{"norm_place": "pre", "tie_word_embeddings": false, "init": "normal", "init_std_up": 0.0172, "beta1": 0.95, "weight_decay": 0.04, "schedule": "wsd", "decay_fraction": 0.348, "batch_tokens": [65536, 131072, 196608], "max_steps": 5102}
Each number is 128 + 24 x the weight over its row's rms, rounded and kept within 0 to 255. Layers, rows and columns count from 0. The size above them is the row's rms in percent of the matrix's.

# layer 5 MLP up, 1536x256, rms 0.203, rows 1117-1130, columns 0-255
size [ 92  92 111  99 101  97 121  99 112  94 103 106  96 111]
[[149 140 117 130 121 121 118 141 119 162 119 145 168 130 141 145 105 149 152 142 144 141 119 174 121 136 108 132 129 129  43 141 122 122 105 143 111 107 103  84 127  79 102 116 135 132 121 126 153 129  89 174 119 172  91 141 139 116 121 158 125 114 123 126  96  82 140 124 119 114 125 142 182 126 113 129 103 123 160 115 164 140 172 140 136  92  86 195 151 144  61 171 116 117 121 153 112 185  91 104 103  97 103 155 129 133 155 153 116 151 135  96 109 123 169 114 113 127 125  97 183 131 128  97 109 102 145 118 159 124 131 149 146 138 114 121 126 121  98 142 108 142 132  92 128 134 115 139 141 152 135 142 115 114 145 113 150 147 149 108 128 105 103 116 140  89 136 138 148 125  79 176 173 127 148  93 204 138 130 103 139 130 105 151 137  80 158 137 129 187 127 166 117 121 119 160 135 157 129 145 110  90 134 140 137 135 118 133 117 145 151 112 131 114 134 141 130 134  80 105 123 117  96 115 111 169 142 127  98 169 141 134  97 164 140 115 147  80 139  96  92 132 112 111 139 122 145 112 125 162 100 139 105  95 114 110]
 [117 123  98 164 118 132 111 122 159 138 134 122 136 123 105 157 147 155 112 136 106 128 131 127 119 107 108  95 154 121 115 154  77 111  70 127 131 116 100 108 124 108 112 100  81 140 137 125 151 148 139 105 163 113  67 146 113 120 127 147 154 104 152 122 112 107  83 138 144 126  99 121 137 126 206 125 131 174 119 142 150 123  91 103 118 124 122 125 112  99 161 156 172 124 108 125 165 114 173 156 147 125 122 108  81 134 153 119 135 155 127 121 125 167 120 137 140 100 143 113 138 148 140 131 123 117 105 123 111 105 122 144 171 111 119 139 187 115 123 161 115 138 148  82 141 101 113 101 128  92  96 165 118 151  95  96 106 134 137 147  92 162 112 133 129 139 164 175 155 105 159 121 123  95 105 138 144 163 138 137 145  86 126 129 133 130  71 162 121  95  95 113 125 118  85 152 190 120 191 158 128 147 148  94 162 135 133 117  90 158 183 133 138  84 159  91 118 150 131 114 126 116  96 166 161  96 111 164 148  88 143 129 112 110 112 129 133 109 137 154 159 112 131 116 110 107 133 136 133  95 117 134 151 147 115 117]
 [176 138 120 147 102 146 138 110 169 116  85 123 165 122 107 159 130  98 132  97 131 116 145  96 137 134 158 153  53 132 126 138 104 114 147 140 106 143 125 106 121 133 133 143 149 137 127 117 149 117 134 142 112 106 135 124 126 102 154 102 163 143 173 103 151 106 166 125 139 105 132 106 152  83 152 118 128 149 110 109 145 130 151 119 160 111 100 110  98 163 121  98 116 167 143 114 134 112 174 148 129 123 190 128 151 109 141 141 173 136 169 141 170  68 145 143 138 165 113 102 115  82 130 162 132 112 173 144 124 123 130 179 158 144 153 131 135 125 154 146 121 122 139 139 116 143 187 138 123 142  96 139 138 121 130 146 155 101 126 151 163  89 140 132 110  91 110 169 114 122  95 125 102 120 119  78 135 161 136 159 140 137 115 138 122 145 132  97  87 151 118 124 147  77  82 165 120 107 102 134 159 125  94 145 140 122 143 103  84 113 127 124 153 149 108 128 128 127 183 115 140 134  98 118 155  88 141  77 153 143 182 143  91 168 110 125 119 153 115 135 107 120 155 120 100 152 121 139 109 102 122  93  98 125  79 133]
 [103 178 169 175 133 175 117 102 171 140 152 102 118 147 129  74 125 126 122 146 152 160 125 161 138 122 147 109 133 119 137 124 131  86 141 164 121 136  74 139  80 133  89 150 145 149 107 109 154 118 107 100 174 140  90 123 123  90 160 117  86 123 155 120 127 111 148 155 180 156  97 109 149 146 110 177 129 109 107 131 124 119 155 180 131 116 119 123 126 133  60 133 123 175 138 159 152 134  94 159  85  73 144 136 111 116  91 123 121 131 132 115 125 121 123 134 137 129 146 124  95 127 152 125 171 158 100 116 150 137 132 124 135 121 132 110  98 121 115 115  97 178 153 124 136 133 130 122  75 136 113 142  98 107 127  97 129 128 114 124 140  89 111 141 152 139 120 135 135 158 170 177 139 121 141 135 135  97 143 110 131 102 112 134 111 108 122 164 104 163  85 124 167 124 132 131 169 167  81  69 143 135 154 173 149 130  92 120 115 103 109 139 158 155 136 132 116 113 117 149 106 121 139 112 127 116 126 157 150 150 133 157 102  89 133 105 117  82 116 148  95 149 115 140  92 140 100  94 116  98 127 116 109 153 106 134]
 [104 165 167 115 127  97 124 103 162  85 176 118 114 100 168 111 129  83  88 127 122  91 124 108 139 175 133 165 104 111 123 117  86 107 137 160 112 135 152 119 132  74 173 134 140 120 116 122 172 109 115 139 101 175 133 105 151 135 169 141 115  93 121 152 128 113  96  78 147 111 100 141 105 131 120 120 150 106 131 141  98  80 170 107 111 132 146 110 119 132 131 174 116 150 124 160 134 154 106 119 153 130 147  82 137 108 152 149  89 121 137 121 110  96 126 137 100 157 114 106 115  87 106 124  96 143 114 130 154 149 152 134  73 130 139 126 119 120 139 154 123  80 111 167 110 113 100 148 138 105 156 154 147 146 136 141 112 134 140 154  95 150 128 111 179 160 130 152  94 150 139 130 100  94 106 132 129 172 133 116 140  97 105 152 138 159 127 140 134 142 122 126 134  88 142 112 161 127 130 140 155  80 123  83 157 149 147 161 113 172 155 107 136 125 141 135 123 118 126 167 124  58 150 124 146 146 132  80  95 131 158 131 138 117 156  91 134 107 141 111 146 113 106 125 174 143 153 135 146 166 148 165 116 129 134 161]
 [137 139 121 130 154 150 144 113 153 138 109 109 155 131 132 123 165 113 106 159 168 143 145 135 155 148 129 105  72 142 143 139 114 116 114 130 106 121 177 137 119 114 147 153 150 140 119 108 154 100  99 169 207 113 119 128 155 125 127 106 139  93 104 107 130 156 185 125 103 131 120 103 170 168 105 132 122 134 136 107  98 114 155 148 104 177 106 149 134 177 138 141 128 145 119 130 127 108 141 121 125 147  82 149 117 164  93 146  98  98 123 128 111 104  89 116 102 146  96  97 110 169 107 119 146  92 174 117 122 139 131 107 130 113 154 137  92 142 127 150 154 142 165 132 138 131 142 129 131 135 106 141 145 123 112  92 107 145 106 109 148 116  91 142 156 128  89 141 130 150  96 138 141 117 199 130 132 140  98 160 128  87  98 108 127 120 112 119 146 141  98 122 129 148 111 134 174 158  86  96 110 125  95 143 117  95 135 134 110  73 180 106 123 119 124 121 145 126 140 137  97 128 112  64 110 126 197 174 116 115 138 115 126 148 168 141 107  97 154 154  72 142 146 102 139 132 105 104 124 111 161 136 109 159 170 135]
 [145 139 111 110  88 134 109 116 157  97 173 167 133  95 186 124 165 119 158  88 119 186 129 165 120 129 165 152  91 116  67 135  90 117 129 128 128 116  98 119 131  75 117 102 134 137 149 117 145 133 124 158 116 121 117 152 135 126 121 143 115  79 106 131 111 118 113  94 169 113 155 148 127 132 121  97 117 138  91 162 127 111 107 115 157 118  86 131  89  97 142 116 111 102 128 133 122 129 121  99 142 137 136 128  93 118 128  88 101 110 132 116 123 134 152 122 112 126 135 136 120  99 171 153 112 108 123 120 105 147 149 151 158 130 130 133 127 120 116 109 110 130 115 135 109 104  61 107  98 142 116 107 166 122 132 163 133 154 153 152 110 155 128  95 146 115 103 133 162  89 116 119 124  97 161 102 171 114 114 101 143 152 104 126 142 164 153 125 113 111 150 176 126 120  76 156 146  93 220 147 103 133 145 168 153 130 109 119  79 117 129 131 131 102 113 145 121 160 115 110 130 142 139 162 127 131 157 117 114 161 121 106 170 175 115 162 136 157 162 139 118 193 132 147 146 139 140 119 122 120 140 182 106 155 115 136]
 [158 153 151 121 101 116 123 131  74 120 104 125 112 157 146  95 156  76 158 136  95 128 120 104 126 110 133 114 127 100 147 146 101 140 124 111 136 161 136 158 154 157 146 110 131 141 179 106 131 121 120 133 126 185 152 112 112 149  98  98 125 116 133 153 134  88  90 124  62 153 148 133 139 126 111 101 114 126 164 107 128 137  97 107 134 129 123 138 135 143 134 150 167 162  94 198 109  76 135 145 159 126  99 125 108 107 130 136 112 135 147 118 188 136 159 112 150 147 152 138  97 110 132  85 117 115 162 115 163 151 120 133 108  87 126 147 194 102 123 150 136 135  95 129 114 146 145 143 147 102 109 131 118 160 158 143 109 117 191 157 109 132 105  86 135  96 135 173 151 130 115 153 124 117 138 109 105 122 143 109 152 135 179  65 124 108 113 126 111 111 121 141 122 149 140 109 167 134 138 142 138 107 113 104 150 114 131 164 112 159 147 109  99 163 132 132 117 119 129 139 123 144 114 120 124  65 117  80 118 165 101  97 146 168 128 144 114 161 113 149 130 110 131 117 113  77 111 115 131 134 118 192 157 133 141  97]
 [124 120 151 135 143 155 143 115 147 126 121 118 125 130 128 164 140 126 118 123 148  95 135 171 125 161 162 143 140  94 151 152  91 106 138 158 136 133 128 146 110 143 134 153 136  91  98 162 118 163 154 131 113 164 130  96 107 143 116 113 123  85 183 117 181 147  97 121 116 107 148 107  88 108 124 186 109 104 124  98 123 132 122 135 114 104 116 115 131 110  94 148 158  97 158 120 119 107  99 122 107 132 150 128  97 132 146 130 136 163 122 146 162 138  90 151 128 176 119 151 115  92 151  59 129 125  99  81 122 118 150 162 116 175 123 140 166 134 172 124 122 114 136 111 159 144 125 122 135 154 159 116 132 100 124 134 126 136 108 115 161 148 101 117 142 147 104 129  98 139 166 158 174 130 160 101 106 119 174 128 167 100 116  91 110 151  83 147 104 131 125 124 172 121 137  88 141 177 167 160 159 122  89 124 118 153  83 128 140 119 170 111 126 179 114 148 149 163 151 135 171 131 109 120 102 160 139  82 111 147 155 125 137 133 132  96 135 102 104 143 151 150 132 109 128 123 100 123 127 118  66 137  96 127  78 105]
 [133 126 143 102 115 147 128 110 145  98 126 122 142 153 116 105  71 129 105 141 112 156 145 103 139 109 125 131  73 105  74 118 126  76 160 136 142 125 162 115 150 144 139 133 144 144  88 164 158 139 155 163 116 158  96 127  77 161 121 143 112 154 116  92 158 122  96 161 149 111 135 121 131 157 118 162 122 137 118 142 129 104  69 136  99 140  71 137 128 126  93 140 141 136 150 142 163 130  98 118 125  83 151 141 153 149 101  87  93 122 121 159 144 136 120 113 163 144 143 105  94 138 170 123 136 112 134 141 101 100 124 144 162 125 145 154 132 117 163  79 147 125 121 136 125 148 143 123 145 150 102 113 133 113 159 173 112 157 197 129 140 154  80 125 130 110 105 150 110  97 124  89 140  95 148 103 105 134 144 128 123 132 141 150 142 129 106 102 119 151 100 129 154 151 112 126 129 120 127 144 124  60 126 108 129  94 132 123 132 106 133  95 142 162 129 166 136 151 110 144 144 129  73 150 136 145 144 113 169 136 118 109 100 192 120 156 139 148  57 140 156 130 135 160 108 149  82  85 125 156 139 144 145 150 144 105]
 [141 145 157 126 163 111 142 155 134 148 157 154 112 107 118 155 135 121  80 115  98  57 131 104 120 114 143 125 106  94 180 130 115 127 134 149 108  95 138 128  83 118 109 149 123 120 127 120 135 128 175 156  89  95 219  86 150 180 146 103 138  77 110 139 162  84 156 182 134 110 135  92  58 101 123 115 125 139 122  78 106 168 101 132 131 131 163 118 108 125 141  99 157 128 128 126 119  95 188  83 131 136 144 133 115 120 108 113 151 138 109 116 116 103 135 100 109 127 140 138 138 128 114  86 134 144 107 163 104 112  86 167 152 134 131 118 143 135 117 114 130  92 117 173 135 125 143  92 110 112 133 139 153 185 119 137 152 116 128 113 113 114 179 126 129  58 109 121 138 139 116 139 140 117 183 131 139 125 174 152 126 138 152 103  96  91 124 121 128 113 115 154  80 122 110 123 135 126  92 168 154 139 138 116 174 146 121 148 124 143 117 142 121 129 110 104 171 152 111 146 136 143 108 162 106 132 131 120 111 116 139  97 124 111 110 138 114 146 144 115 121 134 106 139 138 156 107 105 144 132 133 118 118 134 146 124]
 [ 88 131 118 104  99 148 120  98 130 112 123 123 161 133 123 146 110 123 166  73 149 107 148 131 114  91 112 129 127 161 132 134  90 139  91 132 170 115  83 133 148  96 124 113 140 156 134 133 160 156 156 153 125 114 130 119 127 121 126 142 114  79 151 155 160 109 137  70 156 150 110 125 120  98  95  99 143 129 165 145 152 141 134 127 109 102 105 172 151 143 103  80 161 163 108 132 144 112 131 141 126  65 114 147 107 136 117 127 102 143 143 131 144 108 122 121 170 182 131 133 119 137 134 126 165 120 135 122 113  92 130 104 133 129 122 131 153 127 102 162 124 142 139 120 130 105  85 124 125 103 159 154  91 170 111 164 113 119 125 157 115 136 136 137 121 135 124 153 135 120 130  48 102 140 140 100 139 176  82  78 119 129 121 149  78 112 184 147 118 141 116 121 111 165 127 119  81 114 134 116 113 139 102 124 122 140 143 131 154 119 142 113 115 165  96 148 139 171 178 120 109 121 114 136 156 106 115 107 172 177 151 112 190 134 141 200 103 120 132 129 113 162 139 111 136 109 139 158  90 124 132 134 159 139 148  91]
 [157  76 116 109 136 129 143 137  88 122 106 140 143 154 138 126 153 147 130 131 117 119 158 149 138  94 148  96 174 125  87 152 127 141 109 132 107 146 134  57 117  95 149  98 132 120  78  80 100  90 106 117 134 138  72 140 125  83 126  99 170 108 119 135 151  69 127 112 146 137 139 163 107 165  93 136 152 132  98 115 156 162 135 133 131 140 127 110 140 126 149 151 116 176 106 116 113 141  82 103 140 136 162 175 148 112 100 123 136 106 126 157  92 166 138 121 109 114 142 149 125 117  81 119 137  74 150 187 127 187 148 126 110 118 144 110 143 121 149 148 132 128 112 119 124 148  93 148 153  81 110 144 141 109 121 151 122 149 105 136 148 107  90 113 152 115 112  73 137 153 121 148 109 136 163 131 175 146 114 143 123 132 100 118  84 116 132 140  92 110 145 114 114 113 120 141 122 114 130 102 131 122  85 112  99 124 157 119 143 147 151  80 109 134 102 128 169  98 135 111  81 144 101 160 114 136 128 138 169  90  93 147 146 118 128 158 116 112 101  96 105 127 145 139 156 126 161 120 155 138 151 114 163 159 106 118]
 [ 87 129 190 165 112 169 125 106 161  85  96 125 154 118 208 136 144 109 143 114  98 136 136 124 145 137 111 161 141 109 108 134 101 116 138 110 145 180 119 133 139 111 153 164 173 111 126 111 106 112 101 138 151 112 150 165 134  94  95 137  72 108 133 150 138 131 134 156 130 127 124 134 123 112 150 114  98 100 155 177 115 133 101  92 124 121 147 106 106 123 134 107 134 134 144 126 129 139 137 125 140 143 104 121 168 160  69 149 126 111 128 189 124 111 114 164 130 137 133 101 174  76 113 142 139 135 125 121 124 121 119 117 134 147 120 178 190  97 128 136 131 136 166 135 178 154 127 133 121 123 129 107 138 128 123 127 106 157 132 135  90 114 138 150 155 168 140 110 102  95 113  83 167 143 101 159 137 135 116 123 117 119 139 149 162 131  89 152 162 109 118 115 117 174 113 132 108 155 105 145 160 116 120 150 149 119 125 143  98 196 174 115 129 150 114 164 132 174 140 154 130 135 142  91  90 109  99 136  83 166 123 155 147 152 113 100 123 118 107 124 157 125 120 104 110 157 139 101 124 143 153 139 118 138 161 157]]
# layer 5 MLP down (transposed), 1536x256, rms 0.205, rows 1117-1129, columns 0-255
size [ 90  90 105 112 111 105 113  94 112 103 104  86  96]
[[166 132  88 118 163 133  94  88 121  98 148 122 124 159 123  96 114  88 161 129 146 140 125 143 132 127 137 141  95 118 162  76 104 171  93 103 128 173 135  84 120 116 110 143 116 144 136 135 106  99 140 135 112  96 132 180 124 173 125 158 145 130 150  97 109 156 128  90 164 141 104 113 142 127 150 161 118 162 159 115  88 119 146 150 182 151 142 129 119 140 117 104 150  87 126 132 104  87 137 110 110  84 150 140  91 142 156 134  87  96 123  68 143 164 135 141 129  49 159 135 127 135 103 126 120 136 143 152 120 138  89 101 152 119 134 143 112 100 153  97 121 125 111 134 117  97 116 136 142 108 141  93 149  95  96 140 129 135 135 115 154 115  75 131 139 143 122 131 118 112 143 130 110 177 121 136  85 137 154 117 128 123 142  99  96 134  90 143 131 143 141  91 122 131 102 135 113 106 136 122 163 100 107 147 123 146 138 147 135 165 144 119 147 138 115 138  97 115 117 154 151 118 163 126 132 117  95  92 122  97 137 123 170 138 134 119 102 154 100 134 114  87 120  85 171  68 149 114 135  97 108 136 104 142  74 170]
 [114 109 147 128 117 100 109 114 119 110 119 125 166 127  68 137 185 138 173 121 103 142 122 157 120 161 137 106 132 119 179 173 184 121 154 172 127 113 112 160 148 122 130  98 149 157 120 147 153  94  96 112 150 141 140 112  96 119 134 122 128 169 117 149 186 135  91 124 147 148 136 135 122 129 163 105 167  96 169 117 125 128 149 161 127 106  64 125 164 157 136 119 124 107 128 159 157 158 128  85 107 150 146 145 126 151 100  98 131 129  88 138 159 112 167 141 104 184 115 128 109 107 103 177 121  74 132  95 151 152 113 162 107 139 122 124 125 148 120 128 154 102  89 111  76 123 101 104 157 109 123 133 110 100 134 125 115 159  87 145 122 148 127 121 133 144 123  93  81 154 138 134  76 122 147 112 125 122 152 139  94 117 144 138 154 151 162  90 103 148 115 138 140 106 182 126 121 159 129  88 156  93 123 137 115 127  92  89 134 105 167 126 103  82  96 112 106 109 126  98 118 155 147 140 134 110 162 134 138 105 140 164 113 129  95 139 117 125 136 134 115 133 126 109 118 158 135  86 117 141 114 141 147 116 123 110]
 [110 144 140 132 126 104 137 176 143  97 158 131 133  82 135 104  92 146  90 105 142 119 228  95 118 159  95  91 158 113  84 104 115 133  98 127 126 111 128 156 124  97 127 118 140 136 120  90 110 125 127 112 116 153 126 101 111 144 158 112 120  70 118 131 133 114 136 114 138 130 100 136 146  91 105  95  98 104 145 143 111 125 113 145 145 118 145 148 129 132 136 117  96 137 116 138  77 102  63 119 146 120 122 162 149 124 128 163 153  95  85  94 108 137  69 128 140 104 150 133 161 127 119 155 130 157 134 103  99 115 151 156 106  81  95 156 157 125 122 133  94 104 113 107 195 166 103 126 111 133 148 128 130 110  91 147 110 125 117 149 139 145 120 116 139 142 120  90 139  87 144 162 147 123 125 135 120 145 106 120 126 114 135 100 109 133  83 149 120  81 149 136 106 129 139 111 160 152 131 102  88 113 140 151 103  88 114 141 114  96 127 183 134 114 134 118 190 110 127 130 120 165 149  98 132 170 130  90 103 124 143 144 110 103 149 129 117 137 120 187 118 128  93 128 116 143  89 131 116 144 122 138 136 147 108  86]
 [180 135 163 139 164 164 122 116  50 126 125 115 139  97  75 136 101 162 114 207  78 116 108 166 116 187 135 130 110 117 156 124  86  93 149 126 146 183 148 129 111 145  96 134 149 153  97 165 114 119 144 151 166 144 120 132 123  81 143 135 120 123 123 122 142 134 112 150 146  99 119 101 105 148  98 141 130 121 112 140 128 112 138 109 115 130 161 130 127  96 104 172 147 121 131 160 111 109 157 124 138 104 116  99 150 156  73 119 162 120 123 132 118 136 151  90 119 130 150 166 110 152 141 140 103 154 122 119 125 118 109 122 152 147 131 107 163 154 120 105  94 147 149  90 149 138 170 150 163 128 127 136 129  89 136 128 112 191 139 159 131 117 104 131 133 108 110 133 141 111 170 145 114 117 111 178 133 114 116  69 124 179 123 144 117 153 116 119 115 175 112 175 145 108 166 120 119 136 103 141 143  76 142 109  79 101 161 127 147  96 152 121  88 116 138 136 114 134  98 127 149 144 119 126 137 131 139 133 136  98 100 109 102 134 120  80 146  87 130 131 118 126 120 129 127  96 148 114 128 129 140 168 116 129 101 118]
 [106  95 124 125 162 147 141 149 104 115 143 174 153 105 131 121 139 146 170 116 121 149  94 112 177 124 109 144 146 121 121 132 136 167 129 157 107 132 112 142 127  87 139 112 117 150 170  95 129 136 117 112 133 108 205 194 151 149 158 140 132 174 104 132 112 138 150  86 142 140 162 127 101 156 108 169 163 169 119 102  87  82 100 110  91 159 130 148 124 143 127 157 100 149 104 147 102 110 129 135  82 120 120  84 139 120 110 150 136 183 107 126 159 137 108 162  93 105 128 123 173 120 151 132 141 123 136 129 105 134 110 118 150 156 101 132 114 135 115 139 125  86 132  92 162 146 146 140  96  94 137 136  93 115  91  58 137 162 121 106 136 139 145 128 112 108 108 135 115  76 139 117 124 145 141 111 110 112 132 146 136 144 137 157 161 135 124 120 151  89 129 128  81 107 126 118 110 112 161 104 130 121  87 107 108 149 111  90 131  83  95 176 145 110 159 138 163 155 107 116  63 137 127 133 146 119 141 138 165 142 133 131 106  99 166 106 129 101 118 149 121 134 152 120 159 124 103 127 108 106 159 107 128 130  94 118]
 [158 153  89  90 135 102 135 111 140 107 134 122 100 148 154 121 116  82 115 173 100 100 151 119 113 162 132 135 159 120  99 121 117 140 120 117  95 157 192 103 110 130 141 134 159 126 128 116 124 115 126 112 108 117 153 152 168 113 143 158 136 106  93 118 132  87 118 138 121 106 134 187 126 128 112 137 103  91 115 175 102  95 120 127  74 124 164 136 146 142 128 144 119 131 122 124 135 133  91 175 142 159 121 111  96 121  86 138 124 136 134 107 111 114 121  73 139 140 130 117 107 163  97 104 164  94 102 111 120 105  72 117 114  84 138 127 129 124 158 147 143 165 150 131 110  89 146 158 110 114 119 139 145  91 137 135 156 151 130 105 137 111 111 115  94 121 123 165 151 105 100  98 114 104  92 121 106  96 134 132 153 101 159 135 124 104 148 166 126 171  76 133 123 139 132 122 154 130 135  75 157 122 124 151 123 137 104 163 134  81 168 132 136  96 165 161 137 151 126 146 139  96 149 182 127 133 109 123 130 163 118 130 126 140 147 131 116  95 123 135  66 121 137  86 135 107 139 170 105 107 172 156 101  71 144  91]
 [131 113 123 144 151 122 145 130 151 124 115 128 129 140 117  94 102 122 165 122 124 169 151 158 114 101 133 177 134 115 149 130 121 122  78 127 144 138 143 102 135 110 115 125 121 137 128 168 135 106 124 130  96 127 160 109 164 118 116 130 146  91 115 126 128 145 163  85 127 130 145  83 129 138  81 105 138 151 106 132  89 140 129 156 141 147 116 155 129 163 114 131 158 186 183 140 100 106  84 119 130 105 112 120 105 119 143 118  87 152 112  98  92 141 122 144 135 107 105 143 119 132 106 132 126 138 127 135 103  99 112 134 163  94 123 149  90 143 126 107 123 122 131 139 119 140 167 155 131 107 123  99 150  80 130 150 143 138 125  63 144 119 129 132 156 122 128  92 158 152  97  72 172 156 151  86 138 118 119 109 170 121 147 122  93 188  96 144 156 149 119  91  94 107 155 120 132 147 188 116 150 127 125 147  86 130 159 147  92 112  88  99 123 109 154 108 100 127 164 135 148  94 123 149 125 141 119 147 121 138 128 115 151 153  99 125  99 120 139 171  49 125 158 105 141 114 172 115 172 159 182 104 158 110 118 153]
 [130  97 109 128 141 169 103 141 122 145 121 127 120 106 116 140 123 191 143 186 138 110 119 154 138 128 116 137 144 149 117  67 118 149 147 139 134 122 160  83 130 118 146 155 148 138  90 156 144 164 142  69 135  86 121 109 141 151 126 143 125 162  83 127 137  96 169 145 172 103 140 172 145 114 164 169 126 142 123 141 152 155 117 177 138 102 144  97 154  86 187  89 108 143 156  81 158  87 160 115 113 132 137 161 118 140 114 125 131 132  82 113 105 136 102 131 114 125 151 139 162 116 194 155 100 141 117 144 140 132 104 125 129 140 131 128 113 148  85 128 146 112 126  85 124  77 128 144 119 120 114  93 120 156 138 129 151  88 116 126 116 134 129 141 120 149 116 113 109 129 130 130  85 118  93 155 140 134 118  95  96 103 136 184 141 185 133 121 121 116 121 134 132 127 129 110 100 122 110 118 118 124  95 142  86 155 141 132 115 149 108 159 134 138 131 143 101 173 107 147 140  96 124 148  96 153 141 143 143  86 166 163  69 144 141 122 133 129 118 120 145 127 142 144 157 141 106  94 146 112 141  85 153 110 177 112]
 [128 138  73 133  79 110 113 117 128 139 149 148 111 119 113 120 122 110 144 133  93 129 124 115 159 111 160 125  98 108 120 142 135 155 112 102  67 156 116 113 111 164 135 142 128  96 182 107 168  92 176 109 125 122  93 150 137 121 140  98 157 128 109 130 126 134 139  96 130 124 126 200 152 126 138 104 123 160 113 129 143 138 116 162 119 107 118 189 137 128 145 117  94 142 139 130 110 160  99 130 139 170 113 115 125 125 145 154 141 109 142 141 129 132 159 120 119 178 117 114 173 117 158 163 145 144 170 197 130 139 113 122 117 150 139 122 157 124  65 167 115 145 127 138 149 168 125 121 125 141 161 123 124 141 138 140  99 110 138 118 100 138 116 112 129 119 165 105  89 120 115  85 125 119 124  82  71 143 117 158  99 134 157 153 155 100 155 141 177 106 124  77 142 130 116  94 111 119 133 105 130 150 114 122 115 118 137 114 149 105 112 132 138 109 133 136 108  80 137 129 122 197 134 161 122  64 137 165 139 117 127 108  76  95 131 157 130 157  93 141 104 125 117 119 136 120 188 128 164 119 163 136 131 155 127 146]
 [ 90 156  98 154 131 164 134 144  93 116 104 167 138  99 121 135 189  95 171 141 132 162 135 160 165 138 132 138 109 130 123  74 130 113 142 128  97 124 145 111  95 127 105 120 109 138 131 132 144  94 123 118 147 137  82 132  94 152 118 128 111 173 137 133 157 128 152 144 144 130 164 180 112 104 148 107 157 101 152 127 138 156 128 144 104 116 162 128 110 110 125 197 139  92 145 135 173 143 143 144 140 130 100 112 106  89 116 126 139 117 153 134 135 119 184  66 123 123 105 126 101 154 139 138  84 115 100 115 136 142 126  88 133 109 146 111 164  95 153 136 133 134 108 109 120 119 100 126 115 117 114  84 151 133 117  91 133 119 130 134 107 105 138 170 192 189 106 116 114 146 143 109 157 123 124 147 152 146 176 126 155 105 138 125 119 147 198 120  88 115 116 115 138 135  98  83 130 123 152 119 157 130 165 145 135 107 110 131  99 136 148 157 163 133 137 149  98 176 141 127 141 122 102 123 143 134 131 126  73 108 123  96 164 129  84 110 107 143 132 143 116 110 125 137 117 152 122 128 160 111 111  92 141  99  68 118]
 [119 129 156 147 184 146  87 145 121 122 150 124 130 104 145 150 148 147 139 139  82  83 122 162 105 147 189 105 147 144 138 127 110 115 142 145 154 105 162 119 113  98 137 123 110 136  90 160 105 162 130 162 153 104 169 117  93 172 159 126 120 124  92 137 138  79 169 139 130 103 130 122 151 155 140 115  86 120 100  96  82 148 113  82 137  92 101 170 151 162  76 109  80 153 112  93 146 138 152 134 112 148 139 139 136 150 185 132 148 110 103 144 165 140  96  83 166 143 130 132 117 133  94 125 152 149 113 145 144 101 149 134 122 121 161 175 118 113  88  89 123 110 148 144 137 147 116 133 148 115 138 108 147 112 120 109 138 107  96 146 128 127  85 159 161 151 156 121 108 116 103 130  90 145 133 133 130  93 158 139 128  95  80 125 116  98 140 135 130 130 135 106 139 131 105 115 139 136  94 129 171 150  95 119 111 135 135 101  97 121 158  98 154 122 141 117  98 140 153 183 149 137  93 152 132 113 147 103 108 100 102  87 148 116 140 174 109 125 147 157 131 144 105 159 116 120 146 147 101 135 137 113 148 178 115 118]
 [138 118 136 148  77  97 103 137 133 166 124 139 101 134 101  94 124  87 134 176  94  81 110 136 132 151 105 115 120 100 144  92 154 113 167 141 113 100 143 135 127 146 166 112 120  97 142  97  87 104  80 149 143 146 104 128 137 129 142  95 122 143 133 107  73 144 108 151 139 112 167 140 132 171 145 128 109 133 153 107 108 132 151 148 161 139 111 119 107 104 159 168 138 123 202 133 134 108 136 110 133 179 147 102 140 105 112 119 125 134 147 134 176 111 117 131 131 135 103  86 139 156 120 112  80 172  94 122 150 141 151 126 106 158 149  91 125 121 123 131 164 108 113 131 130 152 157 153 154 130  97 137 148 149 119 114 147 155 127 108 136 156 132 113 175  91 151  86 114 133 135 140 146 100 117 127 137  98 130 153 148 106 140 122 146 145  73 116 139 104 124 145 100 134 112 166 169 140 168 124  82 142 148  92 122 126 126 147 126 130 124 150 110  86 189 141 100  95 148  99 129 138 148 147  95 175 149 150 115 144  98 147 136 131 114  82 123 142 145 147 146  86 107  84 113 137 105  95 168 143 117 126  93 129  96 163]
 [117 128 129 135 109  88 133 127 134 119 100  86  91 124 182 144 101 116  88 141 146 111  84  92 132 137 118 133 135 131 139 134 160 110 145 128 109 148 128 142 123 127 126 118 143 162 124 135 164 164 116 126 108 122 152 152 145 149 131 163 128 126 122 101 111 119 142 102 117 149 176 157 144 142 141 143 104 152 114 140 106 103 116 127 124 113  75 163 147 124 176 135 122 113  96  90 123 120 164 127  74 115  85 140 134 101 144 156 143 127 101 120 140 167 104 131 155  96 121 114 147 116 130 146 146 176 124 114 131 115 105 141 115 116 136 113 112 124 118  88  65 128 115 200 108 153 138 134 150 159 163 129 111 151 122  92 131 108 146 128 140 137 102 134 111  95 174 131  55 123 142 121 167 118 116  97 122 117 166  96 156 159 115 115 117 147 144 118 114 164 199 157 134 122 157 133 158 134 116  94 146 135 177 126 139 138 173 172 120 150 115 144 115  94 158 134 162 139 138  90 104 125 125 118  86 127 110  95  96 144 130 102  90 124 112 119 142 156  86 150 156  73 135 166 134 143  98 151 101 111 101 154 108 158 147  96]]